Each number is 500 + 40 x the weight over its row's rms, rounded and kept within 0 to 999. Layers, rows and columns count from 0. Numbers have three digits each. The size before them is the row's rms in percent of the matrix's.

# layer 3 MLP down (transposed), 2560x640, rms 0.0132, rows 738-792, columns 512-639
126:490443509545474550506545558489528462479540475455471489559515494398460485557495501424491606514497533512491544565460520506565537487469467504516471516445454494484489535579491540516498516609475502499549460447407562514500512469513459507559468495459505473459430515506517542484519464483502481528423549504538459455536556439534434400513475488570400508491455369542438468483553437483459505544452
098:602458506500493451521431412508540524508534510487506540474477558567450601540515475460503492514504499503476595499509423478513566519559437510426533567567446511532485476516460521525507484447476511522468457550539489476539445478494532488480532526533519503495502593482541527498548446518541545545503548473561441491492437472534456409367526483471472460462521473551513499501527595514478506518569
087:538513511452561528485476466546467492434488517368478460516480495569501510474463518454551585568501550461569435476525483505542457507484472491445478474549509509524475425504516571470473554499581535425539499529512487506520460475570531457456512504532512513492497515445523480513499508483475460526498541496493536545484490458386486527459501516461543514431498475530449518502561488379436497516548
066:580444548481564464502525551520426492468477550566472514498491477494564573440472484467520507522493559471570423413541452530452405523545562521514505439495502485567494537436482430504505521450580497511445448455480488535585559492427574519472523442437465471435511526516521529508539520525595471457438531578439596403461445502420476476523470540429565503432546451472496566464486570498554600546446
070:462516498486474468453472516522553461523507492517499507418514488526499492491525563505550476539549528538494489484514553492459487491561519531484506411509488547410477523449476523464502533545460487444440506464516509518481546449500401469559475553479494461443472578470497410456543493499507540484494521486431565472478473453527448446536504487420494508485551489498503514524550523496474476494508
077:504591503562454479475506528497492509506444505599468460454517536413507480477440533414616512505508589470506521543500467493430497466566508461578508497445566507500465513495449491500452423554508481492483499607549549563472455608501510529487509475562549468514495504456569549515377526466469475485459397464577436470492539504440415553524497459500533509504489529507474504536521494501512456537522
080:486484524575554445445536456475510574488505571499531483483506490481534527513574436482447496480504485516564418431458510477532525496548464474456463485428504538495512484439550532493531494506491497521448510439466530470527560572469421508522613545472552498401560483473507467520481488533529443448463472521541491497454478508592515462495450546556561525516542484448472520461500577502499389500480
111:483517508444547558547478513476514467496552532490473468511503482504524513517474492491501562549495525545477422445477531508509483520532530466580475491531434485558506542509474544491484472468485512496517572519526548515457396480469477505529553509440550513518484524359538552526480400514518490472431573479464533518475501494527535519530550534454500496464488510471468513462461523499479439469541
075:525531488528538535517446428569529459518458540471532536446496465511501480541569507478479511442498532501461511489455489508547546437471368482458554485502553482483485534540425531499565505531494503542495548561518493464476464488393489537581525473501495595519554506407557518528477519509470423466553487448505551503475429494482536548472488478495565478558495464503530467494532497457482497580515
116:467504511494459603494440562479531489458503490513477472554528534440525469531498469481395466519523501500534538482481453486499525468465488519429459538524445532650434474456538573430515479520415470522487452494430519478503519463513485469468450518529490495526477478464499488581516479510542528545477526461451493495529498469501511461487486514508438452481458481472464487501455503473508519539565
088:480488460438493435549564582581492452476428562532537548508523498651517510478508517484513433488516515497539515518414464489554467487548529477575518481618443468483508452454416516510447470435460485513441463474473463509606525378497499475494421453507513512530455526533501482507537565511512454484431478496536478445470452602511460511499599481503576507490507487556514547522529501467469601470575
094:497509506470566481549530460480505477504592472577462453460518423460547537560393445540553452470523444495497562499538558569486565504522533470433529488633447514484507534557401488499464511532470536503490614576480549509513463591396524480457445521505510476517515512503549419496449448484586553500496521520539594483455368520455478548449502460508429491506443557472502481490516488475518589501465
095:486504514542502466497534480412426570493570478526581532477471540506477507441500482567414499442516454499478475499467461467430466522480550512498519452479480472506488491511512423475504488497474494539524471578555503484551550489474513473588463508461567492563533518500538544497526610526475397482507582463503475579502551544593522546555534442516516501484548581548586491518460528533424392505455
120:485546555475461470504509496535481408518490550379436533486544539496548514518463526519546469445479492541475505522478508543517509490565500499408538476511543474534514513471580449478435523416467463522526448452479440501572477607426466495519532483541486504492504486467525508535515474432443410509520523512513550498459532523495548563573459522530508501517543436572468494496532472424487528584489
090:540527499569547559447498524469500579496447523467568507487500522511434497542543467481534422499517474459406597523536514500493561475565486486479540590569574502582485494512486544406549484412475532496403533488513513491564477472471456485463545531475547442507519592472467351481532488539555553515622529478486491512445503511501439455458516579536519476437470469491457481530491499505506512531543
112:448519474566466520517547443563516541501477537521538535519504484651553497520445500541494512616456439548397472488495561539435434474480446446485483473529450477559501612565567529506565519543516506502571473456534524499567522495481446501527474461560477522453517479527503452517576485483500534535477431535476475465547575475563486540576503480503485459467495537555479521513547460568536532379549
106:496362499443478518487498475546421509527651497572505515533498447568496484496384486433455554467511549517507525470501526468469477514503556467520534525476517496463515449538491510501531471581473604498500557371458500513523469444527481512515463513482568524476568465511491529490477455551427482508453501532518451492484494476472461432487430429537472493530480499570450491472479452575539439381526
101:496488459425506583521495462505516515528546478460523500490461506438428517515516505537509536663500581521439462482534546466584545520499489501476531503522465503493552422580512520428507505492510506481463452480487493518484536474457483508523472479415433522496476499461459505470501534518530604536493492579517489453558490434485529459443508581525493510459482476519482468522523547502449563497513
088:534468482570584572530470463511496521478442498498542491457504495504468521567405512430524537515450508504481471493462474550554449500554464480575508523494560491620497469466463554513468477465490507513575522427497517496579454471436500494463521474465487523502489559474489509529369502475518410566331556457456507547511520474544546534526460434544502519502499506485438531478492506474454457436502
094:478469519499505546499465532500513573487483485482449535527514454418492418530410457478405582485516436509486438516434481429447483480557478480473519529514538510485535557502506556435469527514517491483596470499430534505502490481461561512442457475501530510509527528527570534526537465576562462527462489449515570575527525554422503514448494447543523498494489472464534510460498521557467430512418
065:509577525435553496521510493490459488504527528508499485503446469476576516447516462528421525508506602524442510433478522476525513502533483519502511483563474531542460439487551566440486502495465445442512435506489464489550449488403541437490570493465474468506501553578519529545441491491503555444494490518492517524506545487486500517443516500433541501492485485530450575499536535456397462488506
120:475509491413485440529481502573484465493525467531466512500486352538477559502540541558436511543522524534535479494536519492488524521491488445558493525584432499497495469590577460499519586452534551488548545464430497481444513397521539507487556516463561493494500458499562476489533487551520494524597599507434534516512521495561500491414535394441515551511546495482549480476482470505549512474565
113:494455490469472536481495546553483530481476516502486467432491581504475440547537480492570556501519503532577576517446399495517522508527519479601463460451458520510512500521541548553480536428485502510525442506542449514471471463503535501509480501523504527426503554435462470500423479522468498535517454519451448400502471478474453434524392511537429452498560428484448466450502456479499494498495
125:542604499536465500558529438534491472552500525501496525467517494408397501456403459498535496456476507526549535489502527458463579488517495524452539522500524510420453498441405491447546469522480463466425465422509437528516482437423486535554411512542502473520482513536584480521459586449499542518571523439450488482504491493524498472513471464532526470519485429576489478534516492530494507523484
110:573491500546499492440503470497531510510505442477514536547502523488526570520523497546467442519522491496482447446483549528470518579557577526555451555510526479485495537528523504497427518435477453508493492466489534493480460420456482501534459519372562466513470487493519484515468544546485544459473507508511518497395502468515450442540553521488497509466458538531457527482501554483423516410473
103:510410489580497434505468560466509526500511527528453479537475454471463495588580533538605499572484510481483540570543496476563475463488427501513547533479485484488493414546432505492524513536545627496570458417490479495488517448480558485519504490589510508446518545557499516504587499454548499493447574514543453502474448588533471530537449549567465500474471482544481495486557477531532419509520
093:548519517514529517493499468528550577461557546486531482522543488477469420379585548458503482536549486495576505540517535448480580536458436461527500467463555458540499504407422496525595476440514503500548477566476512510507517591569559491433522478481516495458521459493492479493504447504494431503462510522554490555467518514495565422462512453505425490485505488526519504515493481567467492374510
112:481502516492508521458533490473505509507522536588555560509502491448477523460583537435484527503520512576491550464505470549492466519439478506478551451572521502489468463510502494479459504429558551496478387414465428488530507488458536489531469496489483492478421503496484509471503474406481537466571447593523588479499429491452552484469414605543502461492477518495463479490465525519551583596505
092:448437506558495624437460513539503476518531491521499503554492506489571477582561547574503539497516525482590437490516451479484508483471440492465526523522555499458504505470432444510515490395525440469466506420513508503429535541576584517565523475533498490548496468552481410507463551515477530536447428500510445423505462554457468449473560568501530545511516599461513512539517516499559547443428
072:502430511512513560514472518514392610499585535486592527457489441583517536502432528536471603458482478522449452546446450516476524536543540545483515434449499538562515510430426538524481575471559538496495548503489579468585503574422498469503472467501495509524503535460455437516434578517527425484435471525431468493482478534434493542484507466442515495480527496469512530463539493510487485547430
116:527591498436506484475486531445514525524567453473504498476521483485555491499479514495424474556486488527479461436562567479452466525499516471530509526504522524534506577474538567561512523541558543515506522445425529508511510566595563503520558504592485545572534388484443451498513478529454495557596501569444510515463403480486466451491485502616489576519506413484451489459495395473497539424475
096:481498541593529481420504513483565482482539478556424490464496523462470516470487471567468582522538426519480574529509452474582544454545475488405478498362560481495495535477534528491521489504464428505470520444497492510520539547466426485508463517517521555430451523492422505501487495526506418480548596512433508463503570523589492557465446491439471485456479492495487521563502509512544538436455
094:507493478447486481524515527552480430488502499478542537433501512507471578520493509575470543439552510517448551531443530525440477525471575520577521516508576510454481476466336514492437510519532510515431551493591485459566509446498526496489423489549493507528483399542541543511485445551435466511480491506544572519420505482509493525522527467492519512449484516488497502461525531512500575560453
093:527473527541496502523526537495460513432484487552496478538562603454521472516529461463376478398554433438543490446472500445504559432414459524434520525487517582530449444518486435474519527455447422524458509464546545415515524537589484462533521520478485465529578481449509496530516486529550495474480411514503444513487550496569506423535496495516471487494523469435453430503492521465497432452525
102:462558496483525502498471444478490465490482546524430506421521521512522610518524461551499471520480502504488558489527486562539547523546513436477535481451557456521490515470482573529538514519455508490534445454498485486474530482472453476513451487493462518514446505552445435527459528401474476579390528573480500571524487526491452557568462551491501500509516489512465529520526422405552466399463
104:547480448508484550515514531552511564482496431493486515524545550488473496498517470501518475432461496479574479423505500489477567471530458538624549407450483514464477586470465490567546427576464583510437529520471596481456598502536470507563457496483477529492546456490464429446570548474488462513567495488514533498515469464517514520444477522513536479570518476493483415522499445522582486512453
122:387473441540511529459504603528510588483545514505562559525488576469557547505491537516448489508550527571491473476488502509483543492521529516546521526448494491517470528462453538542463473417443482511533447581425541492498504476526491503481484530489495450426485534511541486503504488500522571610417467580496471477465505466483493510559501547450546485462524460531431490454528616472459436549470
126:488431502517473502526477535376490462512522500474496523519508520398509483608381438493484524468509455472506472499510476427524559504504426497536501517469489520480511557540508554524531475565443461504447401493492514544463541517505492523555478495550493514462434508441468531511485516507498469505607521464529463524537532447521551485459461536480500461532489474463506524541549455543460484558506
102:594493530503523532575470477576526519468542521526500524493525539517513518543438508487529546569541531501514386479456455482485516491471502534538512513483524498424521402449477523453524448444544496500502455429512486472470496493582449493475522515460501449524397411468503532525445546477493435518510442454510446545490504501430499492549489495508513497505504461454500488465499519505458523564487
097:490597498478498503439515478527485531484528483507465465530498424454569463567605482539503543583499413505453480518507504456512491519558505509500501502426465510552490487565404485471592556435505473489553512447547454479474486559520485497512497489456538509498479522485485510504511553521550481490469469435534437591516450489450523445531443470479493526513524461508533504527508561460484533381535
114:452531449554513499482515496525516487511449521510430511457502544519505533497471495528504492471527456487494517474461537521547494492506485578506534384474500416546554440507496476539521544492394512526516518492573509505468513504443537526499473514549516481429533572535517455445513461508588555437502528526517515521492461548528450507463509487463469519472507483635526477465561535529558468529500
133:474476475502471441507483520552487408550443509452554559524492561478569432404597511506521524445515467521551540491457532487420433475547474504492552488420486507465519557496547495523459524532479533488521501511509494510552512501447503495520575492564495491501451416507517538530509488497514502493521416625486461512515608534481458443464481511555532486460539499538536445494478487578516493432461
142:555406499449484481519448485520547486477563462547474511432511498500531565523485467464529473477518547494474474540506506546497483509480449489496504509453524499424475493381472504531442530532508447496479527528496496511538515505543484512493413499505500514478476503519483456516569544464503448538495427602513503566523456513484540463477531419469512468428510431415570504538494542541534535497542
106:490475476422509513510432520472525471517458506472438523590526552459474558459495520576464532503554586551585469511464599471462557518436489515523478565487506465565460409483538555548485506629520552538454516371549475483380483550521580491494463509465510479516479565467443415480516463496465619542525571478553551533413463482469477578570513410526515484476535499509536511500496471484456540490452
119:536492490587482502459492534557492512508508508494504488555527546515435540522507483481554522450518433521501502550441494535469490486495509514530496502488489500564499496440499516559494553434540537514491537442412440492569540527445481496496523486525509457425578405529498505505508526512469419536469390556541560436510473540460502525525530390553533521489548429565533482437518492564471558450480
129:524453490393510475502512486490490575494553540471540445480535504574580485547465538486505582522464500407485394537547490474438487550604484499532557463457562484521523565492503511484446513389534520502517472455531545504483500498458522482467463489517504535540520553467511457502431450472543449498467462402429588596510587506448570509380508496494471510496482522428510547444478473412452466502549
093:438464546453489479496494467477547447543576531561437560471465517550521521556553505508526440460502521470572476450494581511510535507525558498474414480501517488392498568434519518457525541512527585507447516506470467497499460558548488491536499528487493482395392497494562514498522431523470492414561489484487478452514412542434436440466501455510433438481565476501468436485503469482505474528422
090:516504517479545475529448448488547498529530481420448541482506498522532534499469539462458584491454489555513549447553505560566454540511536504591487528545481518456493436537515479488550499467499509436534519532507493479533510482408494440457518464437526484452425522467567509510457516504604470432421532568502459459544485487513508465530506562440568537540514449568503505483502567419511525508535
102:520483491484498487512512509428495458502461502482548515465504454545490423619461524508483436501501471463456477583574479480408467459554491530489493477475478509495489455512490566497531499532453437512536509516509430467507450583462473522530515462547463473473567445468428489500496491508471422502484413574530621473515608443439460459573535470480579503535457566566533513460544542431506494554468
113:519575510467499479524477468467458487498551462553483508545500454519548553517457557567515568580454461549523492479514487502544468541549499488530465527499431470480496419494572539474550448499464565491473524399467517493504487518437512489472495503509516514536419465447552554524514508503459464488389538530449548570441506480550493481459461558511497524502475504543506484488458446569487507412532
106:493453509465521482473490560519465499498510515549405467584525468599484535501456499515486481582500460498619531446519506455460506494439545463433482549437463512508485564461518472507543504547490461479472501422496505507492461589519520498507561520506488473462478547483515482505510421549506495504395465506511430513545493503508492436536537518560400562571500441527485542498491521578547441500382
130:449446502482592522518525517534545503478508503478400508512495576449484531526518471394517441515513520527499476485448549473506500471442482496544508474480436486465518474452452551490539517498422531507486546575541459433507586492527451521529543503466486530467465511497472470504447537438482463542508472451514546563551452496512492598459504496448468443491498502508518481458526478453601476500515
097:516548510567511527503515483503545525470573490508502517485510538491505446540519481433563489447480510475582475464462516404474550470540538485449490464569419495484501578554481486495563474441554504499458460537512491515417507527507528481562500488527480485550521503509448472495515549433453494526500419422463408529487437473495438527588496472541497553487478482503462494514530461447552520497494
112:500365489535513486506498466520504522498527506488453523632480572433473512566413476456426489535536483500479520524499432470547472500470480553517529553478541484483482422452495560472506474473557446510460485384495568490565481509575551514488550501491513500525488603500468544483430530475553506504572467485480487511491541464430479475427598494487527478492524476508485496492558438524476524468522
102:527477497423497458495549415521474440493547489477534516565525439530485548531568434430531520550507574450469488551534483499483504524558492487470496495517532497411494519455504491482526490507511518512515576443498412524540485487494529499489546517482487481423568523460564533523526533498465517481503489488548522495516436509458515464539518524553544455518521460448502494554468498490534530618445
# layer 3 MLP up, 2560x640, rms 0.0247, rows 739-792, columns 512-639
091:412562491505460563478596572513432535474455536525500462518515430472510394469481531525455494487521473495521430520516575520479476456453577473538436442459555503465558540466522517453464522525516482478512544453489518541479563506467463470538479443484511470501478432467478497545456544468436449485514492538479527573489558562535546580582498530507516527494474510461471498507472432553504485494417
108:421521542450497494476469478495495475489546455458551565564539439456533492557502465451505495470441541486465503415430484535427500454555514472584465502501504528546546506504494488459475525520521538542509503526497526486567547483478463536468520477489537460549506469549556567481528518470526527491496511501516523508506507495427487540489530518558483452503461548446488529509454461575494489533471
090:473525499507428488528484496574550524515555530432543492453500503499477490552489544551471505512529493520479525552511507439491597502503500523466489529490539588497458442522540517463505479532449518469531536491516569461454472511497464477454450471539453470576543524555507456549421554510428507536526507461453499510448590424550502570520530491528492507589552481564466507582506431520451526447558
084:471442576517544579521443533564492541535546453491415550514533468506503558551519512466453474461564511451489538457537486456529509505531564527486508556466475440507490501423449507514496591465457448595498520456511442442513561532466482572474488604559533511476522485551486488569423519486537461561549488446507471525512534532433542567498546474520446480594531511544513505460510420520562470445461
090:453481540448498451519540542564477492526539479427563548479522510550448445498551466566408467499540422537542540458506532511558486541453481530486503473598424510569538437531469547508523547460469481446564463434443508437503569427472453472503489477541433510479496500518438512501523463553455551481526567514397534532525448494567551440482535539528463484489464485527519482488482490482544478450449
090:567515520448495556523494556542529437502496428531501494509489539536457512499459587450533531494516498485451556519562496525452529567480506501550569484573513539512489501539451473537510504527472489486558530559520442514480441457510493510533447466535517536511523508541505480438470548530442505528543534494482518493550557467410508505522540470418486445449457519541541489585556438457509563513541
107:513470483421493487548563563494542448527502476473462458484538489610536423496520500478505504480548444474509528519515499485536659512515508500541472483462421514541497508485467514546503468512533475519537517471468484525447510419477504518519456491532456495532422492470437468522522487477477513512544588449500425507504530503497465559501458448560553473576515468492493539561535486479546561517539
100:490486511461458488502575571568472494462510453529481405515469514450534536473474467570512559516605495501538458570457512471438535556542571449533454471494473481508522426455491496444465560510522419461509514456515516544446493505546503555431516520420456488549507562525499540518478536477492495530457497456468440473552516504479495472449441485520457506497554553437536481446563491545555456425550
105:427442563487541537549518541521468482533462528396477440496451533418407484533549457506407433496507432553457484553481502506450545547525555552514522493515443506552509524516426580433510494568464408487516524532491494548484410471498534500435540591527500491550507521487450501540489514450448550603464562414478473417485565495517518456452511522574488453519441475472433470498467506481528524476573
091:557549560539538554478531459425510536549555472493472435469489509409531465520514536533513588551512532470447455473564528517471530548522489526458545477442554531568479534531576476512552490565535530488600508496520541492407437572492519504498546532556494464452544482506517484487489422454532556537536493515484545578531543386496531471472441501492469517476515523451530508462526516500536484543492
093:440476450489417518506447569538525546496409494475501533571496581543438469455575538460472540531443588461455462461510446429527428496466467506528438477424510500523455463483532487505524451487542469483500435483535452510521516439597490534553562461504480447497476503453482488550520561528457421529495474478451417484496593451538467470539473522562480507493559444509516472461536478502462403485552
104:477525521528516478470465488492533443524439543456439492451544486488530568517476502506594492519460565446507537511492524457544526457561494516550462529554525535504538497483520530552479591469502531486442516434442502545460518555516510537444468467529532496419481562542445556459496451552472457534532451576484563467480456512447462522487472534518509488520508536474437537429449482459454487477513
107:570444445541518472506497450490428548446502483550475443568429487491507528467492526445506561542502476421453420466513506517474462487442492474450467534570504514509486480529491503519561473483489493451484482525512534500416470414552523517452489470534502513524474515517495479462417476546538522448462545469530401461503531468535475532399571514519564453564459547483476544469538557518522480406542
100:508486551440511438524542536523543438533528452547543452544563497507530500471466515532462569501495531541538444508473532439540471532432533530575471424444382496457479535511510515562548512565512501485575533495466517516474573446526553552577454550468446538524513415551482585533456539465445422530406458605552522525494536433547547529498543438457482496564540541454495506473530515466530575393467
094:566483526414531491533451523412461459480526443485457466466476523402430508525536465500488523405567552436560510535542453461548573532522541562520527519501538526438484425433432510491442449423491487465438467522491453501452477480509572509529522564450553503546530502495505515490441515486500448444515536466524517529439498513451515467474515505524484547543494456505500489483473545440490448552473
095:487593472549569468477535526443602536471417500468467518468482509456512526495592538543520442515527460463505462545502471558525510526499455438501453460507501466540484542461483546488483570409508417528501453603510444465475531534489518453536524526526443479540435519481530466556533526477554538452522517456458550502489486536535536584503551526468505495437533499426539520532543537468461568557468
099:474482568547532450550509531559507507495506564544477498476490445575543531526477482479478479380557450530559566567494503523451457517458541510479501535483462534518502580468490462540556453406426468525538490489469503468525471479484500476527560453586480462496454469573470557511539440456486429451496538477487491546493514562460468488541488443455501457535506485537510571518477470453554497466517
095:449533556427449454509534524470571517543516446444465557556493499515543444499582463530475532533562478522538540555549503438493542456529525503458437480500422572445563520476520495476537531543535497519443487518466414463447497483460470506527494546514542492523505475502498503457586474491470552451575456491551486418443459508454522451522513563420464451483534537546533484552484513462558554538526
097:463557460470538465490495464601487428497516518517537444484541543507463557522575549481578485511474523542476511531559471539543507527422525446480526483451552473475495412503484447509453482475483511555486487526574476536540482519465463449479533465510508445472489453517495443493478517417413486501482536548489463420480496524532485452536546550460470526417550549583470492573455483464512481459565
100:451549534418526446502469526482524503479502550437583537515483502480526523437458558570481469575580483492424515469434574539495567482492533503535520510526515488523443465490521519519537542498535478516537454499525546460525485504487544490500504460531495480515470455577476480555553527497477525469492476491420580437455547471503467516474504476515511558561485502475447563465530481509443550440573
102:535475550567500519475550528409575498482483551452529511510512616467481452518502453457558482438494464442467542521471493527520520485514506554536549424424534530442481476443416459445499401532434445546436457541554464511510487543465496490539499476507428557538464526513484491540467507454465513459430477469562480521532468478459485504540474537555496426538432490496467532524550486443436488543431
107:497493532536535469505505429387482454501483478475518510516512433464513552495472522472485483478504532404445439489611562515513455522526436533412501533550570507459501520424471443474522459533508520440489556474480592484522552563568423467507492548486545478531550469549572510513476506501530531449468559484538524540450518468576531545449554445508590516492474581530553482534544511531506490506474
114:503519504549455512578544531530517456495515463489434522482519523539495526550539578492522553532526533559514590528465483458515557426511548481549548462514604524571457495549519496506439540461501516477478556494484558525487450531445450464482443523434467483494519505507499517477494562555489521562522489458464509463531451495462454451434449493556442463499477543536436458571479477501542548549458
104:477543485484433474553467563483513459545511489491513511439551480523470452500409508492478551463448539543452541559464462436546465473453560516516516521480472509526475531512517492441538415552564583509489468560480415457525516540527535499499479529526462561479478465548488540511520495415471503574552550504455522465504563504522491543513429524569496482468489518545524542531533544497473503587532
095:492585461429549536499501497551475465474448458487555516453556522542523505454453490516438509450529528494465515432449522564493528569504578507526464488528517503493460559442558523540480487447451387476452499557508480498506529529484431493488540529432470514501538488454519490517457503536431563514509465488443518483559580425457485453470548432435529470512508532435463517478478533440500564500484
105:478495499526432435534480510478484437496427457489471446477458552493530487570448498510502476469527556470441447542457498492534471453495570528527460494566390562441558439557540505494439582553461526496462496427484434526442477434461468460476458475514529519472504510537492538523494498518505469492483498452435530478539457499559434540483455495511496538500486520529437467498534479475556504583495
099:466523454485465539604488465511542493509527471442430455445445514512484482536436419571496540492487471454503448552494536470517554533569584456485485552449452510488513526509481520525549469534479457546530566572521560513491499513532462464477522497463552513519559482460539473503523549545536473515449512431450441528507535529507437517486537425451462503499544445502521571495521467470447432429489
097:533519502453466427581552453422533530455517518485521544472457536521461464449463432482468475504530436515434570583557541474490467477564537465510492486491485460552538459529544565482539527511510552550541516552464530528574491437430429440484456479424536529468471507447515576456542465454536459458523573498468524548542555453548537507551463465456487482521455489542507484480509485455448495564591
103:510490497508430452514504507533482470520473470442499448460501584429490487498581462476455500525573482464528466572561439451501554472479459481482530476531473463484536521517528472506487490527474532491481514455555547462386448493489501530523403576527523451465542543494501587478481558476423536536482530518477535458561493497490556506508564526560478532502482519565491463460406485466519538490474
098:471443536541521535524484442579472477456437520492431513527483509502428534515524507508543548452544546499490543546421422505554539491518477458488451516489457450490469439554497468442463470457443492507496511564542449505511435447392429503482479465492536485446472544496547489486439481477560510493433475477577520495489562505550540565504526488408443418469500556541540507467551519481498495560515
092:503524442432482522542544526490429537483469507442551524540500497523526519526514553461545450441476582482547437494504527530481441548457505513524560495555478567497520446510467469506469539555553538442496498500510463531495461469545565546443531520486518430528587479498573467509501483451506569518436416485553495497473464490450480449529536497596529534545558507536530523443531555491481513548563
091:496510502548522515495439479495488553470487501543522469574517473465542443502510516431455483574464502488550431505549419511564521517486458470508527487485448475523508548514602453548557455519484498453551417533442463544469508525476478498522561456430520506504498568441514443483516529448577566494493491475438450514565529482469504511454488477533471501534533482517510526536468449439540455471570
103:457515497451479542568552490561484522540492470446504520515490503456559514497470543487457466561550486601490472457491404523528558488464446456509509498423410507510494536573539496473482530536513502510459455543500471477462481449502549543445481562473518432497486432542412554517471491509484525493541462469536504430468542483494549497458548540521478543544469476493403495484432490493522560428471
099:499448504493460507508539487515559557523466469452532455556487449475521421515467540442467521453483496478489456492488504420505438427498484547480442538488433524567486466467509489465437504512550470450474549502487477461522484481507568502466531533509551461462556516456561542517540447582506520475580437457520529445513525465545585424475571451498485478502485479513500465552478533556418494556541
106:454478476463518517564485537532481446496460509529450457470495458455494466472536443571513439502612463422438530510572519529475553485430446475491541531506514513472467440451516500555454521505496489515452506426532539520478499457566566478524485539545445562533518410492494484540464458538522521509542501515460441465549519479474576577481562446460484508520515564545502444535474438465568449479483
109:499516535395489474593503494494495515574461450505478518552481527534472503526531481530440468521489546536529467546438529543539552510494468480463515480489480550474528488514452458483507524637488508500515547467542471525517531514564522486502557513448473554537447519501476444519522523561503510499578501479506555509531523518492537468447509450564405514488503533409483496575458399569477597453487
111:513559508507437494569511496506477471502509528478453504490480543502523473506568541512486461508472524503543490514471545521480556467441494511555504554506500460488460534473466481447487535508577536502510547533523504459418487524498556490558511570512472529463505422519499535546540471479489540470477442490486566549462462495511519493423520481487570557527465475560504494497443521510501612498481
105:474546486504470464524511495438547482476504543451481518452486487484436461421590551465503433488463521457554534562499552512415464492481449462473518398580465541452524490519498524555533576531515508515506482498533451521508528496477486527581440463559538485498541568503547462484544451439486564559507525525493500471554460453514497466463473517515527558541434529515493455495466458471508522505498
093:485434532538576527574540465505521441505491500479523562467494564538415521428430455432556487436526591519543510499509537543475492555439455523506526493542528486447513523499590521492425463542515511522501481525473552543498532438518476484450500534499488482538440472505499577511467475466469500501489563516488530496502540483560462568459511528466504535443511539471481496487550456519549486563466
112:470451566517542432559562516479515482480424542514427395478516532437475547523557501512554463508587448551454543513491549505519470483506469525439473490577491486531492439502513514459455542508456467493458553437456492444469482483484516481468469654526514498495511541557442480540457497537487471560546503494504495505502500472436496503510555529542535476535475435488453525477427533497446502497515
117:458515540437503560548529445397410494522542467551480527464436436516526647527461449586452474555516513473533454511595496525532573558472547539509475520518553519505468458454534491535518484531508400516516508513510544527482504510525577521489456520534435554567485512499477434461450452503525499538494606437503542473505446453472560527485526479478483569499501468511466573545503507518461500516512
112:477510497568512438429486560465482473508463510467536488497463508484446397441558558482483473515515528527547481501525464464477493496522507463500440423596476527552559497493522514490486500438487538489506526517490537446466548575493485512550513494434517513538536527459484550540469484506547520508499480453518507431497561436538437550544464480495491465531493518593496508479475516481494449565439
093:472505554534518533476545454486512502473524481551556455438442426518519452550520549450542507496471433493421511502564427511541463518560464463454568466515523497417548564514480523447503442410472492456539463555493548518554528467466487507509522529505531503471520446514556566549524554517518424487474467495430473428537541501533527446420512565453430492571470511517452503506448502553577505506541
105:500541510444463480526542475434512511461426554470512479450501511442531557435512507492491504544496444497479508486513525442535516523512448431466539521502511471447555519548474516422550459593516474449543527556518575488474471502479514524522445545568529586571462552431519473483510458475486569476512578517474429590454540466550501432427475465466529462473446494438509486515467518513522498534514
107:486499479580494552454498540514500438546468496481488589472471452425513551456537457496487401474525535552459578479429500535550523457411520497519423501532454496478450504507503480508550522613437445512489554552524488512534472516578491510499491550516477462448458514547505516482544513553449512559517515507540446442495454515512456500586506437494524488446508504522475514575521514562508582476438
106:480544470567511548518511473489512511481466529470456514546537490490499503486572529481562561522489436533538480577457508470467435465456527541529529444537519560591537418436487484447460525486525446457549496396562511514421489493536489511496530512457485458523514547505418547547500565479458517551503447440474516498438482463560471471519502456593542485580547431574445489463446436601573482515496
100:501495533493448494503522575518484476536466460504491509543495510509523473517526443591510474448599552492400473477542521454465509513509519508527542446556470498490576521446549527496538522480503534508461545524417459511441479535496516585494465578573443571528455478489502540559539463464484546569553432433457541461538561512530503492500453452523536481492498470453497552547448497550535558486499
092:462524511486514528490497487560530526482529469516466488518470523466520548409522469508536573500480498562526518414439514518587535561440489483502514530495457522542543548526480458503463513448553558463479493506507569553523571461538549459432489539474539500496462519512560523485492494470521612481506572464509421558485445523548545530462470534516467507445563470456494543536485471545473522463555
099:457459461506549504448488540528557515526494512459513479434534531531455466499510444473459466454545548539487551460520500548468556403437494488483580512494568456550459563498443439500440540537550462459576509601536469533478544460547531536571528472473551491478574511536507459493513451495538589500555458460525467472530498496468475514563524444532481525518523514454479513521569549421539453555435
102:530558516544548493496503449455463515540522474461576556456432554404493540531537453467492492453504478548440443470522470564545509521563439537523473479552453526462484425552458516532504511516474516522542518547484510509525538412504490505534463497446508567543559476500456453468500481418523528513562494532461562520519552432492533498486493451432543481454469505461483454477526512456435551490588
121:413524529496540469520555495423473513526456491530534456474472513475530555493504471549516527498558474504412450555531499495503523503440521471505533449582492508502487435458570523508490484563495509531463538464536500482499430497487561521463467565586523546509490471523515495558499565492457488480568580445453520518534472530465559512463488489545444487501415499581460504486460494532527568524588
094:509477466437509444503441539485489473478437490530515451487469446521477520435496539570486492540562458514438496499540430574573427481446443528543512525444570515532450440446506548506425535553441464539491482455435497447563546473460447548428472541486567474476439478457521538516496434536466546442452574551533545490543558505532554469480468549442462480505493511501551517486475562558467431520503
099:501593517446458528517558531457533491505505498547519458391513426524536494458544524572554534489477540532540490462531561530443553512558577449538538457504485493532540555511528467537473500508469513521539503606489451480471525490436452491536425528498478518474512437501552478483568439493463555516461518559540497529535446497572559475561435500532484542475455489490462540552464543455563494496495
092:509557529537536514530457557481509549521431518495452462433461571467525454503451553530456485491479417553520498493466536483523497481426534452470535532506462447562464488546466450459494520502510467509501444520485569474476523520488481473520489477480550559560477475531446495509478470494550487544499526471460483525487536472533466553442474472439495541484456536565519552445566505485468479401516